From a checkpoint of a small transformer trained on Wikipedia.
Size: 11 layers, width 128, MLP 320 ReGLU, vocabulary 8192, 3.99M parameters.
Architecture: RMSNorm before each block, no biases in attention or MLP, untied embeddings.
Training: a variant of Muon for these matrices, 126M tokens, 7697 steps.
Each number is 128 + 32 x the weight over its row's rms, rounded and kept within 0 to 255. Layers, rows and columns count from 0. Numbers have three digits each. The size before them is the row's rms in percent of the matrix's.

# layer 5 MLP gate, 320x128, rms 0.0716, rows 133-169, columns 0-127
110:177099111123126095081157095147063206140100158111158088118133184178124134089127137162166134115120141119117206095131056099081086141129177082127112128120100099079097089120136136118179092179163119110153113092129110085148112126156153161106126116094155079122135181101137150180097099143160114106147087127175141152191100121217157164175132149089097167168154158111134097100111169146133106159152
103:045175092132145125123099137146123134135135098145178093095168114127140104079122160127094193147139116143141118087105105107166223112188120133107177130168118128098136196110164083090161139080124091112201167176113150162124173159101150106132189143133120096112192087151086136131139109161138085140133160168125129104184138135071080132075118084142111138112097174094116105104178151091136090104126
078:165121162163146128143089136136086135192087153142089118153111150119144156113139131085102134188139119127135141160116163146113104155115141150153146151080178107128124109119087190141167199167161148125156144099107173192116066099093164117085117088174113073184174162185119145110152060130101126163154132081161073215123142106136083130117140141121148081117098105142051155134100132111196104107122
102:135151096109120086165135168110058109157099142165103151093157124129250082091108103125099201083131094159075132161130158113122137115126156099075139140127106088125186136122210158136153140123098153151131106128160160129140130108176139156119071112160133161152147110142111129095145134210194076094160136088115168097101105145089177116144093147129115081086153183100146101124079127120124128101102
102:127165084099129119126129127171146084179144105172140157096102147112082067186105138095143109116139139113179158143118130150118180148140090156125176125163097115108119117142116120136152133071072187108176125093117109116153118116102078049114174138110116135139207127165118152179166178171130141171082109152057162144111171090115125124117183063125145074149128102154135096225120118091122096158121
097:102135199148166091126079116107105108111088094101125123132164172141082131132087055178062168111093125181102100160078100101158144115110112086106092170145141083162135187157128136078120110142069114176173132128155103160142105098153146165081135135174143191151130143157068098129160133145114097155131159122198123099040113103126113090148081159115139093126143098069116108146130128151101156092152
090:150154127085156216143158083148165140134169130164126114102151128074142124115147154083101093112144113173163095123169068186156103133153084199098124115152076089115168125132162150077112138133158146103098108147173103148099141137089095081192095149088147113118148165079087144143078145099154094135135092151145192146198166116132109152126182170087111141125177074094116146118085097128133101179143
085:098152020189150181103166133149130126121066134133098128174101081102125112153154078171134161136094079121147149154173152130103097116149160097118136123075105103118156176148133155163128164089167204100148152156156158117129147113102107096155193148176122150154134114156171084180156136162122116121150109089098130156159125106156119106078072171183121138151089108113124127159098075132207146086147
077:133110133125147100172134122098136108167101112165104184120044156158113141173143099189120139079122120139048161126135139084119113137135171104127108138107123135118123154106140132132162098165076105116171145127138098136121138131084184129079149133151134171130155113144077129118158169113090074117110098006127125120147114086111105126104106161127130090063113079058056152080129119053131173143177
100:145143133084182082140155183122168169159110165160107096129109177116140106122062123083148201078151080093140113146108092127130111131131116153114155093126158080152138064102160123118133124107130101099171057186132172119170128111167096130117111130128129069148170163065074149179153172151122110064097125117124213156092166160132123091147148151116148102143101102190151149141075133137090131139085
095:082142123108173159103140130163086176088167101091137084129128204151132137143111164167118115132084115145064077125200124159094115106146100127087176140112115140101135137092135138110142083101076107125097137149145155109112073101153141173037104084146106141177219115081101165159129095148069155078115136150149142133102117169107153145120081084144178146094106081139118141137129139082174165149171
103:137123111113110155102098149136111124113113166160198104080146094106139159111098106120150187159115100100159118110125113096133071088149099097074181092131121141125043144107148097100146130120099123109169076159166095139124113113129142144059115158106192113119129102151145148143137171139144110063143209123102132152156119132036070120109099079077149140140139114083146195095113153203154180144091
097:084069097154176086099127149108080084152094171146114099163146169093165137164134125095141184105174138105127098168101100112132020126062125112097185126116114157125125105127117139124120145170136176104187054125164082088101094109078149139126165139141117143156117165145088102114117152175087143108124163131135154158146114099170133149202189170100082153122077091108138151129164138137091126158096
100:115129126105145146098106063120140089076120144157122117109136113180153162137119135145093155168117119159160093119171152122130188125124117222126146129132112176123105136163129139108103189100137101123144081078159113071087117102111118140154071117088139047096107108080123174118133118162104143103150097109165197187151114090119096166091172121109178148107115159100170142100074161062133157220112
103:186074152136138108151107139118145100189096111142142127162126138146124151094083118193149153107078159075145114104157122129078151168132179132114167122126098092176143112149074089136134089103049197170137051106157076116144113160099123160106150159146127146203125135106139093156096140139109120118050168098143133120145143188087159141121158145185148097070147189121162097126133090101129112113077
101:131101184123122126143143119149087176116135193149207067104153159148145225180097165087122091161119105135157126130185162105097136132097125156147111132103103116086076090215186194155172123116116149124176148094097129138148149099108135127123141189134136082144092153114091138155146117129155119105138090173142149178158114178182127161187134144156113068173124131154173140096138143157150128137141
102:066160116111092140111123164121108171140144159107147114158152178124150133051153138115170091134071064082110208209107125135112109189147150163125125118177147193103127086102148164139134122087132146131153133103131106122126126115119151135134115093111160143134131166085118081145132095141171099136182112066125159131146158091113182127176094102107124102202134029139131093180119119089124142174172
100:128117121130085139083145125135114095102151114124156133145131112153110119156149139119082084138126106127103146166125148138150192123169144154081195138125110093177094092146143141167043142112162153128125130123142114125147111119175215108172132109068196059162096066088102236153105102144153155175143154120130161111135090162096090105148108133072175109142179130112121091104150095193090095134134
105:092198171089110115154147155178129093173103038171095184121186142166158063155161096068088080130222118135119091096103140120143152115109135102126129104183117133114112140053140104146127097128101191121155144138103117142074123102132095142097145135123174074164141158088123146134136134136078110116125136105174127152122137169126094127087143116105126137090074123143155137115119086188132204132116
092:132125159092130176130086120176100135070114178091099110116089074138125096162158106104129177181151140053088094105193160159134172156116111146116124134083102134139086158121119070138093096192145209178115127197119127099110103139143134146160141113157043134151114123149106091143091105145118127136072102084186150172109142172086104058193138118110102120144125127167128152148138169135105120118132
095:127107094094196084165092184115108119123137115125082132178198146191125113117123086116103117098135179158185121121107079091131122185125145149161131090168186147094091095125106142132105114057138152107175179093098149109109110153150134108129136131101149125167129110107104117191147134110124186107121176121119094133127138157184087183132146099102148133147129092145124157116066121083066207169198
118:154043078105117130131085138108113142123113120133148151120078141132140207178156110091126175104132162089098149108134070181177112155180122150159123177147132050154148114127127137176120136088076137153186145131155109094107091086176148108137123106109117119110149114172129114124090080128154122138126198169082138203115108170110155110138191168089157176128111116078182149090106104141181094116144
095:117150095107120124139187166115147087130154154156187132119103137195177128147141156200149130152144091148134115105126100084147108153154165085177141153117111122117118114130110131159115138149112101122135172152167128136124102112184132163074102154166176091127119107105062106103143170145176149056160200090113121241128178111130080151093177126115185136160134110087099142134061153102079128161111
104:100112154191133092157138175122136161168087088129105163135088114089121168126045074172070159199117165155084142137157118073097182091131159137170114172172119146197118133141109122111107203086140149108232142099104110091144126095145161118141169147120112127109116158156087126157093141098114109136079113167127151104181093141151105162112111131114132156116133187149141128114136108089073108144096
091:121105102132102125143211127082072093143052138151161168131108125123201197129094111127103109105134134123126159150165186165154108151161166143148124141147095165089094094172113118149135171161112134106139161081138131144107100100107134076139112149071082128120114165142126139106116083091161084124094075124145138159208125108145155146063117108122153154146200077082138118110176171153194104090162
098:111159139107137100119071179139174135227075082073146128134152193105146125108131104114093167104110125148099159235087126140151117159068136121148140115054080158135146149117122105147090165123158142124126097105124126106065091143105131111142110108108104183134156107114142102127105119078151123183158174111078187108074138102106180107079135138141137117147146113135132055124145085113113155069116
103:157164116099149163191063111122161128188066123152123150130072130149085064095129084084119124120108146166100158083087092164088123152108128111133116125126166144150146159095089132164086079111171117110101072095161132060212097121140109152108125073135135122120165159150139103148126154117078160120149196161086091168147131123125081179152156125135091084160149156105111097199084088113145104126128
107:107118170162059124096131122147110151159153074125120128151187073135166100119139237157142115117121096187091118138124157107165151168157131138122093138201103097129156114132114144113128114195094184078123131125157119070102180148137136126164100167146136179147182093131154144105162132104060122148112109107154147108122153182118057133088105140177096124068129113107139082133145175081172090106128
084:079151108204122167114160157108109154106208102127166144181102128121197166182096123179125172077094085137063135150159150097082149161132104163132123083106152181108125123109128179123149159094138171125142122107121167130134149151112173090161108113182115090163128103158123130115148113102124150142047167145122118176055064126137131122175111098147161098103157109134113127173126160153085156060129
101:123119131150122113108137135135128140139139191149133152124082096132115184116193176146153172074167174141156121173126100140160114142089124201100116067182106187148099137121133183063139142095125154108156116194193092145023082141085145154148140157124093143104139148116095126127149048135127147120162116088120180173110119120142153096155095125167114171133144140135098148148084162170116188146153
100:133112128098126120150163155090147082130041198142100121113143116164103116091157167089120133175126188119136143149109061177164119089123121150136141126125107136123095162119131107119137154143168201157085155201118067107094156116117167112080120105194100179153083095151133143116161080132212102163058090120202103127114128126112133070135141116144106106117126064158108141119097172118128119087108
092:124094142104181091107104116176103130128185051136132098097084099205130149128189151119149160142140119154122117096140166134100111145101097152134132086104132134133144128070178124145101166090100101216126115139192089099101108119115112160132221143131096065118175104133082121116145202102073124120119143153151099152164125165137049092141148175114109159125115182173124139147101133135122179097144
118:156105092086094132109097155112145077161196169165170110147164177124093153110090106092145122153122128100096062118107084119085172121130154108134120151158173092195116180161152097111120105063138174119130080134214107132144206128175149141161164180170107114111131102104151131145091031097094132145114124114133108122134159076150125128104116163117132099149077097123116104138074100145089090114153
103:166115109126151038106095140084110182170148157138145146092125199175158142134158098162084109095194071082089167126120096098158132193132112109095177098159062107092096127169143051105136161143123074156092123108142130162131110107142110105121170175134176109122183126184127107125083114166108140116121150133106097148081088138198112155137135130137114151123091143155147123145104110068179098112107
095:111169128157174111062128100161159130144123190175107103111102208100128112132137166147108096118155086071122060160123049114117112114126107136082141131065098171110165156141141139116086131082221148108108098146082165110126162157098087109171086081094154164094139121115103177138119115101108158173181116160081097130109135104102129147132147107114115104118169190137134129135090110130188125059111
102:219102093129119143118085117094162138097109106157146205138139167125157105166112152115107127142127145149142152096138149145094155174134087155161103161174130036110157124118107128111109132091179223147098145175106135144121069161119144139123140172169170081177153138104062139093113109085127148133102070099141073133138132098151092176149128167125148148049133115204114130120110128130113147180151
072:099119152185105103070152148140146097131074113132187133101132153137122105120137102125142120136172146124124134153142139098191190091140193087134148132117102137121082099150088139108124084102125172129093126121183131101050121077072102108132143144180044171132125088159144117114196142130110117159114124075121147077109070106137180163166096160112048144131190134127101180138156176145163120089099
# layer 5 MLP up, 320x128, rms 0.0717, rows 133-168, columns 0-127
099:145111158115115138120126132156128109105103177197172131115149146111173122127115159120119128152160109126105149112039092083142093151125130096112135170077062148112132086122096077147180107093181108080152141081174177062132119107150159176051128168131209099137072164103173134155150148184136104090056142120156136095136129133153115171151157077110171117087120157117180082140096119120126117129114
107:129170119089140180046146069131130125158131121119061160164172122125120109160147127141102146112102128119110100204160149156111181098172139100112162142132066189093116115111178092124097109114167123107122062156090176123171143192179173121100100136063086080116096151040120140127097081110117100086187134149169139128138156071109142093156115146159118178124114109125124140143113088128111140134163
080:130099086161168114158133086109106135166127128120111092119128124147191209096149137059130125141139122102176124123082120097096086118138149120168164118096105180130174105123144165129095129118079152181111221138161103158147077135081156140125119144112210167155135157133058176102125122193100070105109124158147145150094106157113196160161122177132106110177177107160086144100118126094126168112098
092:185133134123140109140099154066110103138122163168148178148112127083103078076129122071150162085158180162143103133184085133158133140107173141168122180120142147177101118110147170154146139137130154168093151081138150149177133077126128141140079110129076120130106147096132119094098174125154176093145146130144067097161136105116243058165140130139115138054155141140148125113097117214099127142151
105:146176161121117103056118142195162140111121102125133122151138108136066162069121172073121098103081116091080114156172122084144136103120114056157106152116155129111142064142202120155099082119104155133119129073116129157157161173152047064146172118105141102069127120102094156175131109139170105133116152136134152106110120150130111100069144101131133158187102049122164123129170069130116113135088
101:163124091147110126202088082099112089094103121152180121115150124105135162171103178146070089123127112121137113121116150133160080104129160129163120139132128105122128116145162167095177143117162235158126080156117101100141106123157184110115150165135107150145129089096176161106105093083149119146067160150120147104143133136198148079072128084126175127127162083142145173155195179156064143102060
096:112148091093189121167122129121112128141098167138159071158110152119169136086173089133129102143165105143092156111101113130142156159149176102079086098126135097075136120122115079182168150162132130151071188156132081113079172105172115142120106100072163049134086158116120146067105089089103119146188119129102090134146138135125077145106152118098108188129076097068143095140090147107107123223134
091:142144165153100120112087115151084137074204112160089122124097146195114150138111150144168148119118094120073130165097082159096174079159111158114178104147157118125089173135162166156134171108139180154071175144122121128134083128124126135126193158094112086120108132118159155201091065168116117121098163118128114088147137217148102131194109125133186143128091141102141171179177170138102168139154
071:138138126118135148149106153161142081117143133071172171158065120146099135160178102120078190101125152104063137077124157084157134178169095130132095141117110145082184079106124122155126113151139092151102136159100109152145121177136201103181069164117121124126152110183103113158124119149133136135129155104228104134107119136140113091174109137035166096115198140146124072096129143175150181123130
099:131097094074159121113094173184113126073092150110147156110122166156107090175076134086116172126154130153135165129172096142228110138100112153121128142121173141183081068115101149114136134116119105134137105130125126084090122152137097176168131108088151136128122145100108109168102181112156087109111078180191152124130181123133060085153095174125153084148128127206110139162133089181179110181153
098:148106165141097095170176093129133124155069107144081159071119113115176143152128155107112102114137124101161108084144106086176116133113090085136137146132105123156182107155112149084104106155163150161124111131159124178083125176131150115155125056102173088165094151097159164132120179151100105113067210112093145110176116123087116100060166128143027138084153151111155122119155184139062124156147
103:120128119083143132135165092118125145137139096164124133193180176174166097141165113125135120178144172113074164148137130138135076210122121166112141107115147155138163147158137147117056109110142106105086176091111108062125104125143154152115115107042061101155152154161129082102090172143093078076095106152149117080132148080091090138159190145099149130127105142110111087175148109037133128154103
101:148140140150143155125129119093167138130140126098052105148123112138103110120149118156068164165164050120155137115164204135114190127089076081143075081132137113098093155084099116146097122117100095206152169084140127124199091106125144113134152119110167112110164157161108158170087188052148141097067072170082107126159138193114117142106130108112143125101056118144125129117125175139141118165139
100:118105082111143119099125154090136132133146180134118108078131107057168079107163132092096214098093134109120107029111172089126169100146114104135197099172118155122173128150090070056131114098132106111147133097090102108188121086133119115075110120138089085135117106120105190135123161139123121203163130125065106122140132201133123146161114140161122106162162121120098096119108124092158139090184
108:102105140180158096164099097132142171165135141135070122140062118106081170118089159189132131122139074080107156119151171144090160198139186150107093136143114122161153114098098144130128175087088131149148037127088116126150120151131111111176192129138091117140129089142148142137128110133085088132090161077046168059115147148116134122158126168148131132179137188171112093068142125115131129182167
102:123143123120165128111131109116143079115114132128155103151095149115133139107103077085110148116129141168111164069177149105165188189210108115117128141085107136078089126112099149118094149109110146173151155122122160133105162167191124064088131122131109136149120144115127128173161176117122148113079065198156070190117196106161140181101090171124151079164192093144170097087123139132147109108199
092:164179134116146168111102168158124109168090175071165092132117155156090132185122104072149081164140098047136119125166108141155095115116125152120093135109190147124119135134118120207187115109069134146087124157106152151119154048180104124141136091164136114146166119153074144136160077133108117137079156155134083151123164128149118048117107120106185131116131099121139163166037165166124167132123
095:122207161138160080164124164135161143103141064117091089208153143151134132137143163212081157107153162179135110168095108151139131114132086186133108160097115085147139138084133138135162145123054114092135103161143176154089115146162123157122081173089137090174130153169104154065072084135118130159129169135214125134130130151129099146102137152121129096138121154159146123105190098102117166187155
106:160141130192135181110139152101087131156156130138136186138125165139106149126052104112142091167099145054113111163089102153128097087128120181122150075147071140133171153126061151118077136126162135117158107118172137079187191104180151128162165135109138140121096123097182091110133080123154182152157167090097115136151174071108107098120118157095203131076148187142159091117121078133125143140103
093:108097069104154120083102129148072106134150146182162149093106134115068131105165174118092127197084116189132161061059097122184082077138168131086116085186121099113119136078144168146171125153123114151178113091170133087125150140137139118090181121114080145125116192123175115109117114121094139129138149111077104141195154098124096177125140129120162128186107169143161127125061134135119110158170
097:104121145090095184104179102163140162076137194086074151121149145133144120143134127168107111137140083136075163107105129090074158078129150156114142142193192102134093090158113145043146086131109158179141159160125110119112103074095156084105130166146119095108208157086144135114133092094094148174082192135124084174094144098146142098115090210119148125121175153150104095104135132123141122126148
122:075148122121115140105141098095121087172115146154067098115134115113126145142169127159147137089157112131125140189183159139096104180136148146140136124123120138112190149081164142098071163129152138188086080154129099064108164116062148104145158087090123108169185114097125127105146140065088077092158136163111115079088169095110177182133112089122064072211129118108083085114151143128156144145090
101:169097136147124140133134136168112134130145154123116041132138131098092113135138103082118155111138208102187160128089121162100147097142085122134131141141141097117147092132093093190115074127185137156101138097116075114133084125126127112105061131103111121144144084080151080141147055149143052128168084142092156166109123165131092082133156145196165186097166053057144148148120129122110094079093
100:129119072150173089134113161113136113124105159115111148124192123156084063109099075118176150152154179130135136151198068154143185099176129119149170179179101136132096149103154109095110107066134121142162087094089137125093113051132176071107149110101152138124160093149148125089124125043130183134128122132149091136101150111118108133134134151129089110122107147054107040119129134064084134094118
098:084124157165181172100171128132108080131163176057039104071117103144139112163074142162127187159140094135154104152124056086113107122114080094108161062092108201132149116114135161127134155121158106127120137142104135123187152118144123179141127115127151159166119116125079106105167121191083117095143180144152057115083159072114098096127103158131110168147114156158105133146131062114132152154109
096:158145108153119196148112143129143171149131125125128126134143143095194087154161127159062083126181118126077101136202161139232114173120193121199056152096181133176125145107084139154083075105148125118129116155126144192127123154134134114144061124114068114153104131165123143092133162134126121176157135110096122116163166154055098106102143128131147128138050147096122124135135078135130114105136
098:115154130145095142126120113119149147147133161121106067151109159134142112111120128065107126147102102180192090103138051159171124111089142187098087137161139152159159069141111115135095098143124092128091098107162133142128095123117126118161160053108115058143156107074171227109060144119141153072205124113079110138078097104105122063158147118130130133138086099166144117131102111139104069174101
101:114166158203097067154079134098119158143114107140135138183142159114131056133102165166161132096183117198151125110105169062120133163123123155122143183187049129133146118119134094124150172123055143139166138087160120125106175107106161112152126182142126132164140138155147132093154120131133158150090174085151142114118188175105098185139166150169053098112131102154110103186121145100140127144178
084:122127102156082161120195163091127141071168084094141186148109147115164206124139132105099178101134118107082118167144154107090169178108160180091111132133113095113119143117162133110159211135136085127093114158103126110128130131101144105131117160151104130155141119130089139104121090100134138130087109161134204198107099018153159160136103112168121094150158095120100135183100170170106111099058
092:094140126069153111116108146199181092138164147147112106134116080095147179122255136190110161125136109141079110099115175176146148144102192118130071072141148136136157095104096130180102173188145097147169118155172118097115148130122133105124087090154143146105100169098155137147102142131138121148163156170073123085176098146098180136139095104159141094156113158133147095162124074185140131137135
101:164110174065066143102112101138140101127138155163148123167069150091112129124133091195140109129138095156103115100141124108110026126103138132184105149131113128121083222145120120154132130170161185037068142154118145126156159136128168147096173088186087163116119115143099089091147128115106155092138116119164118099159156160120098123101111170155099055141181113138107128123102141201130115090128
104:189138132199070115118108131179156095107102177085130137078129093132089138144089125135122080112138123065151144133114166107151170104130102094164121074099152127158198126161144108143124114081180139182124174160057116116183148195125164174158191123111159105094169156114106135104142088081111143162145132133115103131151114125155094074107180161126100128131163086108149118144077202153085152106152
117:083141183141164167149158106112106132130132150096174100142090083106171118118124157136156085152077177096157198189152172080127109144151085100111196107091112137070183082096141194113059109147156135152167146149088114143133149167097172106184126094152109127175127132169124169118157190134146163147159116142147139120165117154041089159128115156116162167131150120148145134184117169087126136136114
102:106121174156128111104157145102121102102157172136149147168178163133108125072068175107136111166129147124182128171151165103111131129049188086101180198151100140118118085116117124118115084135138168086113084122091190108091077194108145094176165108103136131120155101146086147156066098118085129109113032138148164132131132095136104170100137131144082148147140153172152168152194107128118097125157
100:103199126093111152175145131138079168102124100102101120077145174151136098121157071146116134137170099139113157156089182161194165096193119165129163116152177155104127063150179116155116108073113160167151137118151157174116138135173109146128089135124149104164104135077138158142188154109160124061144130075181118072140149168185085119137149120133162109160149145150156109108108177124075080123188
108:113110113144095108070112120132107124108168119181190134117169151148099116158087098102117130160129176107143137172145096114155113169087122077117141139148157129145125100122057023158149124110141084127168070097168119117112205093118153136169095127116148174081100107167126153146114141096039132129122157120081115036138078132135133127093131124163146117182133115150103075118123142127085065073142
# layer 5 MLP down (transposed), 320x128, rms 0.0718, rows 133-168, columns 0-127
108:121130070158152131135137137154135156164128098079129127071139143106124155095147109099095102155143129104144137125157094056096120110165149105142107181104107161182135179118077132134119149087074174111122113123059162096124128096103152071109117048142097101074195097169159129095130061099087139158153146119107120075143132167085100089180086077184170106153126134098125157154109183151192147099133
109:111075084123108126177131111102146107106108102064178158133107159159152117102111069170158142141081175119137154130095079090093107098187098165123096106175143170161102151156095115141085165172118112135176193116176071128102090060092127089142134160152163099124123136169166117135075128118181195102132106087128154075154158201134110136126163121142175117147096137087140114139113133097124159178180
083:118159081117146112208134119103146142105161119091176117128156147116093125164118071134193116133096117150112093111202074126096152088145139112136074141131081169126121163161182108102066076109130137106117074143121107075153177155152104131148136193071106173161087070104188084138104146125156153121150160112137139137142199105119105102113140110133147120147204158082153103185175162123105111132100
095:082108138125111167110131107114140192121101119079123097110098149158071172184157110183157090161102102133093097068122177149139164151159091115116165158182166147088092127115073101084134093126143100098108096116132131114128128133090122080118144123137140124129116128150130165178157100072107175157085160139147151183135160128195034199121163116124104120155095087178104163139193142097130131170076
101:107108133141127177185114113104134084108112122104150157113141148141180049159079136169134119130152137148186117098111134242098109141103188175108204123146109102126118162170057158134160119117124041148151161151148122056130093107157136165116134139136101146177085148168135157176067129120121125081132091109121114166132115062115098154141124102111093122115098167154130119157146147153149175177123
102:139142131099110148037167197158126155137112113102093126171136162171131092160167118115135153143154098144109081087132134134113179166102144157106156088134136119149093110123061096159124117183119107126132149068136202173134125129095129137102089099114166100114131124131140106105158103143117124089135148078138085166107097172067086223169155163104045135119087198113139122112080093111147094151168
096:134095114120086140133165082140098133127151121137088142088113060106120166153130154130123154109146170128178122125172121129105077131136112162181151092123134097189147170119110128104063112087153055095119083118164135172163117122111119112152110186121111123103146121141124112191153184118119128098115118143093135145100104199135128186116049159179116037145168149189146151137194057147142107078110
098:117113120198146127212112144117101186130084107135126138153159121142170123138162139108144110150095105073163140151152111089125107125070125097116102115183116127133069193072061145096149118068177082138139184129125120140163102114106158150164105076125161132160111077162126127156080101086113127137166100108124194111211144083153179111093074155153101110158065081119125091110126109136140136125092
072:097147107111129126101161119125133177110169160156139093176182113156205105113000103070158091139110122121197149177150125143123119073098083141132127099157112158175110132089110118114161180103198154160085133089084152125128151143127082152107142127088162112136049162140115152126117129130109115165086126168077183137128123174136138144140119078186112153130156146141129160120096154135072100153132
102:109142112189119123147158117103096089119180110090126136124143149065152116075123108187178073193115158135118123074151124109065143084140180093088084146052120142092097184135146098122120093107143128083121172134169114133187101100095122109164099161156118135136095119151211097092158058138151122179146141100125064116126115097089149194124133073140127149111142152074114109143143127122074123119115
089:121199132126194127112139143143189149109191080120169075150152172114094167129125118122098160136137134137106113123144144172064099085155133163085151136140217112124107112109140105157170165133083138149098156119133156106089102069129127177090146159139091146099174102172065109105115073079129150120144132136140145135112144125099150137162114123140160083091079081135111161181085099075229137109130
096:107136140178169066082149175068106151129097171103145135085145073093119100129119162117092138067130156156147131110078111074116139113122134118097104160158115124150116174144161112109145140128119189124206144135106179128109135121124160114137173145126193159166158114051103123152169112147144134166183140088142175123158164133130140124134056103153141155136120100144127135067077120215063137197148
102:138136125120136159093106146184096143085145111175149147119130118119159111173123136090172094112068201026149100122138115096136090118097167106097168210124124063173103095139143080111158133163120175086105093166078130117139122182134089154112078142172139124165111155149173167073136090149123093105142107061129141119117119087122167091131116173100071150159121073110142113129112067163132151116121
098:104151131091104144120115069158089163125104111128109116134162142144080145100103157184142094119169094154129112198153080215099078145080118122177118141090182188144160150126164150133113133120184175151092120191122155148070128196111097163163091149101144173122096129138128102101122131157119139084111135181148119157055122083084113134138162146066145164093072145183135132135128160121129143180098
108:204122125064099162088029129123108108127149145126165074083127161200164116141175072104100137087118216161140152132168113082138124110116101160143109109091124104121127113069113098151109124148080116172146170173154130097143112114144099155119106135145131158094120124168065105079136156098147147061117114131173091152104093123117148107102093146078121125118148101117173104205125129069124146084118
101:154173143135106143168091153116146142136085128149074161132218091120121115126120130164184107115157088081092120110052203151163090114104167128142171091138210129156148122152118153171134106158166134076183113176161074120108101117079192135129174141110103111137111104150114093088107120116149071153112166072088125098074122102095093126172172128151159163120108119135137140180120182141113101133098
096:121121144112099051164174115096122116080166122151091165094122160142144103133117120148103148140105092134118140118102147167103160123139143132077163145117112089113100077128150187070118112141125100113159090089190091126135110135079117119176162121071105154120079138122165132121085154109108191141205094119084204108119087085126168127093156178132125154147123202171132120085190064130131098146055
098:170073102148056149114123071135115083121180168136140124073063110147132159138138164079132067133157077110101151101182176146141127181156148150103119087180084109117108150137145059139109101116158110151075102066150058105203123085081129103155149081159099143105120145119165132148098161139119151147151075161100183124139165122112136097126121176128116134120122076134136157118109142149189081105153
098:124136138134136131117108140127147164123140091150198082070101112173155097107195138150137125117122141135126070082175140118109157203106151103153110154080115100123155112175166097155220127090130168184104158090098130117114092132115126139035116148107133147124162103155151170164138112117062101112138157092134059130155160188124132066141150101095100085121121081105073172126105142104085143081099
097:147182173111155146158137127126200181081073133106115136153146080153164096175138088140120155046173108088150041192153144143123184153117084138131140104113143129138116140095138077101084106109123186152069127113085123142168120115150097113159064114110116163121135109106123158161131061110117122118098101137141131124088125116133136017137142108169109146104119076142108142127146131097100065096093
100:152128055115075087149117120130168086106150077152141067102090144142107146145148182073116171140115188110131107149161094144123146128151120135122137127141066159113171116157147093142103116125121152160115094144154133137140196126140159208157148151099139095130061095134149128108131114140164120106089026088133130135158046180089100180176160108118072113113146124087140184136158119137068111125169
113:112137148114112116128166133191112175126138137136150163142123103133140122059135099179140131100110067124145157104157138164109131157082156124120164069153131161088154170128119163150139075179162142074064088095091205216149130201122113131132128188115066140182071101131151142116138199134109106110215115096146134118150141110178104097148100132100112147176125173130118092133145138136137175138123
101:101150137121144106153193147133093152152108139085162164112156140160155136101116123159121128141128046133083130179161111110167116151113147080123085124164050171132132153118145114062107214106123108081129152141098149129095134103102088131208162134162122141091119187133109109112100203140132170096137122128101104119146115169077143160155136083071162073197112186187133146097096130128146097168151
101:117117154084175177090088158081131130159147147141163061101046191122128111133122090156123143090134148181067078222095130132118091121082146140128166050118173123115134097109104091110154168109092150113114100190137131098078120122154125128103065138088085077105109103126134064112106115132102105134116084139147133147098074136128111098069154135154185172084133145162125131128100126157105159141131
095:158130145115130105198112132157149173137098127191171171175158125127119112097135112103082075139129118168159099149144150193173145144180127161106093139155147078131117114144109166108108094116098094174114103148163104103108145148216118063084163124175113074117118151172194159094125136132154129153124070086161141138149118184114133159140169058070164108068096119125183127124092180144143147104133
098:128095145142088103143103107163121130066135137171099070090034107166112189116119144123132133108077160134148135076118072162083191124153100067092168122180083140113148099163147113081194143171062092143128122139138156129095204121122090193150150182137132094127110136143130110131119085141147117090089137135148099135101110130157163129134103159079126110126173106148110163164133197072098152116127
099:149077122135173124134125141192121088122042111155078151131134096138102175146133147168137157201127180090165164187122153108080134114147125077126135093150087088104107179147154112116181135114170108127173216160100121142088143094129088174122089179172153166115147143163121098167155092142108114173077151183165166125137085170133136156120100130133119202132122116148103145075137097129135135109084
102:144148104116146163126144156093148087131167155099157144151086154177077171129121093105069091181095196115146127155143089144177101058138114111120135118044176138125110187155121095136119132080188080140144115219157153139131072123150081150086116119108104090127077140096128103154119181110152110089119128144114112146113080089096175081127127097085185143159122156113150185129133106152077146128103
089:146131142079137122126101114173124087179139165123137109048149139111054025099132128175155111153168125142212156109106129119144075114162150106140135133130098123161130142135106080134098099132131145161085110148148090123167144084182121099139130115149143143146103152144127143156115138157101151110196089126086109030170186157143126079140130201110140182125127157125159159115173067107132141163168
100:107092112138103115156195201048085196098147134120144103127170158121081065144098157124117171152082139143121115186112076147107117152136112187103162106188147146111066164101120145007124130072136156114159130137118165164150073150135165134106155139125110061128128166142074127114159109118135130130081096091162098158105157056120120125153103140149150146154124153135112152124137107124125167130125
092:111165092152146099152159166165113134125143074022052104139170102102163192145144180155092147157138151123149199093110144110158212137133145125130100099144105089109135121076111176072114115085130117178144130101069115140131148159097087141171102200050141103099163141125131123101119145141141124158178124166070138118088112093144154133111108089135133122153100180133134134098156090089114153140112
098:117123104077146150124161167069116108160123076131112157151146149122143110120138133128111091123114158159123115188148067091152110113100157166095082161082068134104134170129076168080128158139124111072144157063165136139111136048101111095121074159117081150134106061120185101153110158166153095093097137126127124093165130178071172140174080084133176149057116118073149118153150078102150103143144
113:165122126203133145129120133138053065102125133172084172106091113119147106166173105230142104119099114105180139160199144153168105134123120180086156111137139177095157128155119144142150143134129118146135190130098158103128040099111125141093170091103132151111138152122120129192124174166167116148189122117131171138109063129111146124131131099165143149083162143124123145059183118109183160121093
101:128140060141130135135179107114127146153127137136121123116173083104129113150191144150076169125146076140084098091116087140119073125192089136202039138135129116107149153092088111087125134098123083115087112112124105121195179122164122109159069168115103114115121080122138151076156171128090166167175156097126152080148220087109130131140134139132129094181148160160098126182160149127181130124089
094:164111138137159136071135107073202146186112140160153128114151084108112158151115133162101105107113146132191055135159103105098139094068185124106108141071143165126132179121129174121187111119114079086139123100138151095169090124077110078133141128149154143117167140170103082127121067133131117183112148121155132167149125049141222136122139159137108190098128160142167127163125132200161143143109
103:155122145135155143136112141097146140113101138109101134111108154127131114139170184152070138155081138162132124049099225181148160112151140156122137153078098085114128173105182134142073097185107184113089150169127085148128078129120163142086181145133094088144117176076124107127162099168203133156109129126152163129107149099146077136116121154089133156099091169145159193116159064089166142189118